config.toml
num_hidden_layers = 10
hidden_size = 640
num_attention_heads = 10
num_key_value_heads = 10
head_dim = 64
intermediate_size = 1728
vocab_size = 16384
hidden_act = "swiglu"
norm = "rmsnorm"
norm_place = "out"
norm_eps = 1e-06
positions = "rope"
rope_theta = 10000.0
rope_fraction = 1.0
qk_norm = true
attn_scale = 0.125
bias = "none"
tie_word_embeddings = false
parallel_block = false
init = "normal"
init_std_qkv = 0.0173
init_std_o = 0.00386
init_std_up = 0.0173
init_std_down = 0.00235
optimizer = "adamw"
learning_rate = 0.00121
lr_mult_up = 0.941
beta1 = 0.9
beta2 = 0.95
lr_head = 0.00735
warmup_steps = 594
schedule = "wsd"
decay_fraction = 0.797
decay_shape = "linear"
final_lr_fraction = 0.05
batch_tokens = 262144
max_seq_len = 1024
doc_mask = false
train_tokens = 1157000000
max_steps = 4414
dataset = "wikipedia_en"
Each number is 500 + 50 x the weight over its row's rms, rounded and kept within 0 to 999. Layers, rows and columns count from 0. Numbers have three digits each. The size before them is the row's rms in percent of the matrix's.

# layer 6 attention key, 640x640, rms 0.0328, rows 153-191, columns 320-399
201:486527453509503507494544541384580514532522519524513562542554518440456591482503588593404513484482456484568520503523468467411427545452550518527575475378476408523505443412469499601487401604486553476493490519482521535476430564551442444503497497
178:525522496525461489547549428440347476562471520478511470531452432415463439519482497521577519494497500498436542483585476414507447497511526503534575418550503590644514479582526544512569525514410445484545539523553512448531501502553573534507416478
182:482487496497391484542541578498541544606417480510541429535508482505485496499520509542518644492547476521491434509550447531478337464480467412443509510502542467522492534483571501531551437475488502540615547520480495509469501519466494488482428529
192:604544516492464550478494543505503459524461544465533446425454440487475607501533495299494526494595521496540484495562582506483449479565468379476551455506511507477549487585416561510452563560592455489367467585465524509575437546464456555543438525
173:436516474489505503424485503582580439533576520484481645501495452474434540540547456524502491502502464472459439484450472524529466566415404464576436439472537542484516536497422558495498555517490393482478571464459507530489459500482541518470567443
215:478540536460499514542504494594469524487517413455460532519543504498518509581457500374572410521489525502583519440523515497437450537436468438473538520504506503469477445469474533450502448529501533465459500491506498546320501484570512464477486526
209:552549476539574560466511545555430616478533401536535503522585523549561504454495520612460571505604590452492498425526506556452542476474529524490564546601421435516521521465506491481420493498568535488561444496510514424571495428521474502547607427
044:404500457570488547563488502456607472477451472448484484480512534546386491472529523496557483561559505552533565587487444467506435483414490457470615584527438591552493513504573420442573481407557582496542517504468450474495456413533523476404489455
062:514483496511551498520523452637565568528536458526385539522570519556519438504549521530585503495473503499494507495465492515478501456434455472530539496436448478423535524455471461470438525440447535500439442499469496482541494447506563395500538496
056:555465482410435459496426429407444445444542584527479504482543408564426533520469629621366473464529435484496470503490445475529511484460504602418445499537602552566553467535443528493439615517531413611515485522534506498573531543511455536491475483
053:477518544453433517488493545520531483590506507535447577452579442451472387491534532537542570474508508543472515438521507466478443485531380469483580420481435563565523480489473450384501497442538559485602529480499509446527519457632586525559548508
058:474466414499542525595560450452433514489544484507488552542458490548459554529467543399499455500450522572495507501564463564474493577548561429498531498519466433394502466589575554539523477473478441517476486523510537607516512551533499524473501453
061:496423520502461505544505510539515523455524498545464482535448480535508507418495435543473556557486551463458551452471479513519433502557468392523488490522584537436487510552567569491556506508416488518515404556426555489458544554523516543380518397
061:445537512441609582532507484495424529487491502543414471546431547539528620496534540430526488523475575437569459575533469521449507537475455497520476523560447508373529528443467482470473515466443504584515509563558480513488491531491476532537422417
059:504510467509386444439496484528531537530483596471535505392535603421478376493492432469453484437553508550446532468466507477440472482467510498495542453485546536603472436526529466506619380590533479505509515499485488510556549500485535484493583538
073:547522517527461481509425581505554599596391419584463557465485517495420514542442549592478501550470447472556496485500465483527533549523565453497546505507537428528557530414568461511548505484448487447716425514516522579526537501468553512537448511
067:465567501452477456455587432560439509441499501436483490552454512482530577513536559598532450454527497474510506544561486444470447469458509590499389600479413505443480447549503527464495523434488509542423518518507444500497448480468546465545424481
068:599487429522474436561426535495521586520446476442475624537522481540493545508519435458559453575531564442466446493449481494467450493501478517539531467539453524515481530466539512481503535503558456496448451486549595525450538517507492443435460499
066:469383484525518392481417601483517527554540459543528558511497484531455520582577520461488468540430534440464492558447535538539512508584437451575409505547467469566558506496502454472486592443467535527472546536584514539535528480600509502457460454
081:478499485515600485472477521465497563489518530527482533451571418483461481462502411516570589552526457435580517378451533551479532450475475427489536428443512554332477513498486505548499485520541526499521451456422644573534536507551419526505570516
068:537515430524460518544543521509586543418497578542523484515481534525545436477495486530465546497511513498478573427529505476492432596463564527468502507463627514509470522535543511621523439580581525508467424440470528547536528569458517544536530597
085:534485563486408486476584416552486497557438404483445466469448567452511516538452534508476477467543462631446502524636472491481491532500458511478496519544516478495461433508529557505526482483555472593472478546511358540453424487397527456537489463
094:421580461513411509484548485524593464495445537499559494489492509493425557448508475492595453479442528496519548511488520446500487428533512512538514490454408449472482471529567522495429426457480565482505647490504473479464459466561492453494440534
097:483470503538437486572536487437517529506559522494548510577420553479377464463497499613536529588480486504464528456462440481486563457532467448566515547469502538433584546453531419593532454488491450525583509482482540474461579517535554497506532497
118:490516495555541519424503478533623572449477513438465571508424538523478497493537526489497508594561537501674499494439491491578523438575520611522583598478451455542477566462593420492478524547464497500564640471503568486529464460554492457478422571
091:539560506447441452470619376506575486671521545447544479499470610473551494463502493571438460527521494514454529447498458541511467444518436529492534614460458429635510527489664438465528445561522454521537533453511491495353481490505582558505494479
117:589421508504620495484510446508448462562497395471460462531505436514513579575560519565546460498516500526545498456553462526431538481451544408497578501468498434441568579615481589480521580472499510543576397582519507559361498449472499453547580463
143:469431497467523533551522493508430464486485456522555372508512423544511534498480466514524530411437502438427522548575516523468510506500566487511463394539522550359463471557421552525510521443512527479501385583495475530484514530429516501530591418
176:499426519574383510504507457526457540501473515509519530536520379511458410583470442482484478484585518491479453501504426537413535464422545513474492491484481533443524416497441423497421498414450553489484553511486518552520458471500491482475589450
189:498486520495488570436451450551459532486458456490410490444492518464455525505503502514458471522557518563474554504546428566441513538484512450525478620499523461430532480542537579497505418587502506508427476498490466583514567488489494452503466563
190:478501531553374512406447488478508562530569480529469488490522593591473454511534568515326494519565480469428510450494504527462583498547490475531431544512508507529604564466431461531507454530486486519467431497507518520553596502485563601447417515
146:523453498549450533567512468581609502429418537484516524552392561582443450466577466572540449478514549484448529455475434494432471438415522424433534545432547507518489462576504498473512548548438527551411457530495527557440517521462471480456627478
178:438480537515520494405506500431594558523441571461518502448550616487533531462609437353468555466540512512436504533548558491518449575534495479532554548510486468632443368452517450469448464465523537494297442505528495541451493522470568500467551518
211:438504435525539539583484553548574535518467494509512598539584518522518477505527528372582504523462495504464580517515525497468560462532458444545513569472499495368481561395583539436538488536528518538343508524427497412511530512515588545516565476
186:517504488562497512573483551521503525414515564468515547509537502505581475574576508502501501467487513520449474463535639508509451504476536610460491583460591519571520478428483504537525481526546475522457412534585500479505512496404487449461491587
191:548440466544593559485493471407511427474552480522557468556428557509528501473457476448392461486541512452423530561502577484586537404580460672444449420538536526598404407512487526488507421494507529522360484505498500448534502539485447479453467570
192:529485490361502501541466485436473449329499433539461553475634466543501574512477551525368479553551532419544559478423461458565473573451559514471466585466541490467498533391669465523456513500535567509479480488424504462458560482532435533432437490
178:471426492437492559510505576559596470593396497508423628540472539470532491524488603622476436557358492531498450481554581482517588438527465506505539510503503458629414513428552410536540526535545472495774511542504490544513432514418509558554601512
220:512490510511614518519444464427521458402646513485503549515507552454511488479538525496473482443498549517620477508472460554542443582580522354455526496475526535375476430414490531545508442522442503522406534521487574560521503481532421574515391464
# layer 6 attention query, 640x640, rms 0.048, rows 154-191, columns 320-399
090:476476520583493569569496476512411503453515534538560526472513577614553486551425516457491550476424459466475539547450476497599500473535507557570513503587438437507506575509577497499510567500399514528467574512563498502566438451543477524487509506
094:503570595533408459575436615542558539582410500461548481507524562478524416492485431472531559405413568592456485538477512552545408439445519517573407587491572525502508508458586552626532409513399518489573449443456516533466549540431537477462500462
105:535511438569526601469569513436417434511447453447456507521575548561552548511460533435597473468628460627488544472512498516500458467477485548402476492545522451462540522508499487594401441502533452547489468505509435474475446506575472564517574635
093:401477522417591511456493471444482476453599380465454556498430428562367519458586518571465451485509481500439493495460549488521491504419546507534520450570435477522590625380411503529490562535454506521541513503537515509491529510538521448492539437
105:537539370451485498606533618561501481485369378529411531533591460464474427515492432550482453400467446437500560494520572453397511510494455448526565478632537516489430498490487574552507461606535433506512518525481460526476568485512474450463510526
100:520463449464524442509555506507472389491503528526602443588470467525532542529502476531529528529547495504469465567436504440495497452456470586392531481381435493507468477474457391474503512529508538553524441582411437422545460487508596485558461547
154:595493479559469434485478397516440504488583612528570438475460465512620512514531530464513560537495579552446440457416456492518468442499584583447418458417484460505462455563526482497452491434497519472497446494376508437503484501453475482515489520
123:598458491437504537531493342491444520478557457505485524446450448478515555447500533564482438438522531500429498456508498531504530417543569527409409417560528406561532560467444514553504482509462480461499507476410493440494469554475486522483487528
135:493573485502459481467532627548570437529404430521492500586584540448509484479523454407553525461556461504558440513560483520433468558542401419501626578431474545423463420478533530500526513493559494538550468489557482454445515489484551481577463539
130:526495550574531455547473440540497528487583637510651425527482481553552514513500535472578588487436549523468423513369505538612504415437591622539445517409502455484490514484585517510536535451468609480517470503434538463476475483466489544470517459
088:519507543452521450516455500588509477540460443514531433511536516478486442519518476628451445451491430575449470614404488470501443461447516471463490526492514469548476580467451491489455372509455426497531516495465465445554521503429489451474519516
073:490429503519567555498540410410526442536499450516479440533528467483399480415598567518569560528497459470524462482525549559494529470511601489451586483515510573432545523516582488473486502538551551518597518496490463502500460501504578509504431540
075:501531576464431482468522497570501476566504535551460484405546615413520408504495535648443462460438464589516420556575528478433453478498461425419536475545482517543513479467464534463500412503569468533517495490471472405533474441388419465420465523
075:545518505546555500467461559469519572465489488458500597541486432579492583531555515374488510578506536403489609430457453453572564497601511564515409540471507489518523524530512485560501575402446444494448482475499560521392569531586491497596483499
083:512518424599584487501472514541483487490524517452616420549444450642473531465466424424585557518550491501470507437509499441531541502584628577535568458425457515450507479553601519556514553565509568499436575473504512555486486490598483552508457528
077:469504540449412584571480481594510483577470451511448518428553571430496366501438523567423445466482473590505474547542504529418509603424374419457581450565542476501470511479423520418475465629544430555504519490512449454583441512390482527460519466
084:443507496502583480556493554454484495463470583459523405588457505566469560506438422456576549517566551438528496483439458454533513455595557548534472466461462470525541454494583517567533554485428484453555508487471569610533541451582556495585439527
085:468466444436544472496524542409419482493513546486609427546431489518455566547445480536601544530512485493577442405504504463539536416512633614517538460504447485450484521514565570534500566431489536457508543543511523518587511399522597501603478538
081:488564518591549398596581466427507525420544518462572521521452498513491559509539439447499499503420604435437490483437584460495629459555499513553414517446499452515560507487473414504607499462435506435520557436466596546399499496584545528468492561
089:577469576531444543563514431568544487507487467470424625436519478475532429451549521406392434481469498510423593521513438500503527588470390415495480575449554509480524573455435434455513474618525392547496510456494515464393506559457389500427529386
076:597482549498449534511505527560502470587461502516433496450549398456512488493492559541424478476550433492496513498570494526510411583488441456434501522549577492529533548516468518448416400601521474534487431500562438522548475491394438436456485492
087:478474417547520444471499505388447495518505493506557441533509434483490526540468530493548532546516370479473505449466497472505483543526478525525436505532501502525501504511462511448475529479485475579468471533441379480547512394548550541512493565
087:487509507505555480431512436446456490470548490465460569445526495511434539462510485381446439485497512437458558514521570505569539440576470552540471585471475533527562558454550486505450547561466422478501593461496473404533494476567502482551422513
097:496496489395489467431523445505508446577533473438490536585560481481526552549578496405555536572515518486499567444519514472492597507469445488509470484480459523481544430392508452461479561456419496530446483581398529478536619475533576488583509526
094:531524551531497396427472541518543475510434443553502517519457371484498524483608554467419545488577378443578393568521462573548415579476570404499585533476453529417385441480427507405559528586534473607599441570537429539453468515478581388420587469
092:337452482446476521483480533464502538434458500576584518575444458482454504515448524608531546455429440448491426534464529525568489469505499486390586556474435498401466496483522474450500551464422465480490544513538493465524414434499596499450471556
091:567543566580551555547437544510481514566503569563434434359441554545533485446455428621484499431510481558477391524484536557488431529459554506518518438585526535534463500591497533589505414545576525500538469501601487572510478514470417465488498471
103:432478504609575544531547488459503474467473515550531567443458457561436565514455406536406499414421449443506562595474484535516500507503542453545411469468495517522560526436506447454452516444504563501450549418465535506546461524545471412459529432
092:528520555479527524499513439523518501513607513457408467500524564515490538499469458478476536526508589537424615428518436440477545496473549635544422426530576497501520434508501494498428456475417560513414510485453486494591572554476425500526496555
103:459411533445496449475519481537538492525478446537381520500438543602471517548542480514478511557505478560527505500535508534560484464536482462561488511520495619529485597556429501472457496517436412553515500579493470478548581411516606435391497578
095:543452431447410469620477470523596537476469494511572516482407496592490496500553467548468528382517425531456514469537481608556570442571531500462517452409562503479542489449498517512437440608513508498424514512479505547471480552441420589484466496
099:508536528475519457468583461515480446476534533515479513500562569580526509512613488496473462519562525476448561481478527479469460461512521519499494413483439472511488434579471453518543478489446480483484562511417598502534562532530574456483537497
107:425495596553502537492545619497532553492480524465455493487502587554489444483531498467540496394522473417500499426533526575530589535503461447558534577446561600470526490415410469469634509500534553539504565519508448546479491416565471570487514579
107:571470502583525508476544458449526479435564544449515484341456569490511460510520659482520512562510447487528557508488619465475433452515521617472443528447522429524441474573553423463600533501519476506483494439467478528483521562515426426472520449
095:571509429509453496566497413532514531511495518538575482474549456599540434449483464521407559507461555586422408531518499502468456475541522517554474390405605573573499459411481572592513439460471592471505530534369468524432563516518519592505517546
098:451456473453529511471556510480456476418548449572440554474454444410557457612506500472551499501497560528560536544417471445480455634497546522520501546522462504516548559515515464459455599462552434448418481524520498445537460513527496465499450409
097:508454529480501483476576556446491529533487438450409544502480505447519484537436515529456522496542543500481461496569525516466483480571503455467447540492549608577489538432473438548542467550520520503533510467456512516550523563480516508580517533
107:551464462530540533527567619481516432452515529480603481531577485536574496519503555444501474582568486629571578468519509501523502511592383490441510530520492552444543487526650581506486486508449473529453475530522546666564541535554494589551465502
# layer 6 attention value, 640x640, rms 0.0379, rows 128-129, columns 320-399
123:533545527462428437481499398373506501483462489507517526480477525495493397519508454525435483442449518424483477450463466456486557539500618460510523463444552612484509529471442462508455528528521465466517459516441503531546461514575595569391501483
139:515580475541475390406507434470469513413622584506482510407608444487587495501595466516403551501518536464515505511507466445606471554466509486545482455525476460419528482384569481554563509473460545532450504447522445440559616499567550527445474448
# layer 6 attention output (transposed), 640x640, rms 0.0378, rows 128-129, columns 320-399
116:586508516550512453493508580561530589480537438447423371544469436549521464470527480475480535492538507574527522575464473509428534407522520405513495498607576479568496585472431460445462492487509567488447482495533449516424515471515467504510435482
121:618544534499480490496529498541505481508475489523538531514492527525511484445500462502443506470468585492490482484487497449504492482732474494514473517462548525539502480480475539529534481493463466578537467510499624607497503515511507552441454526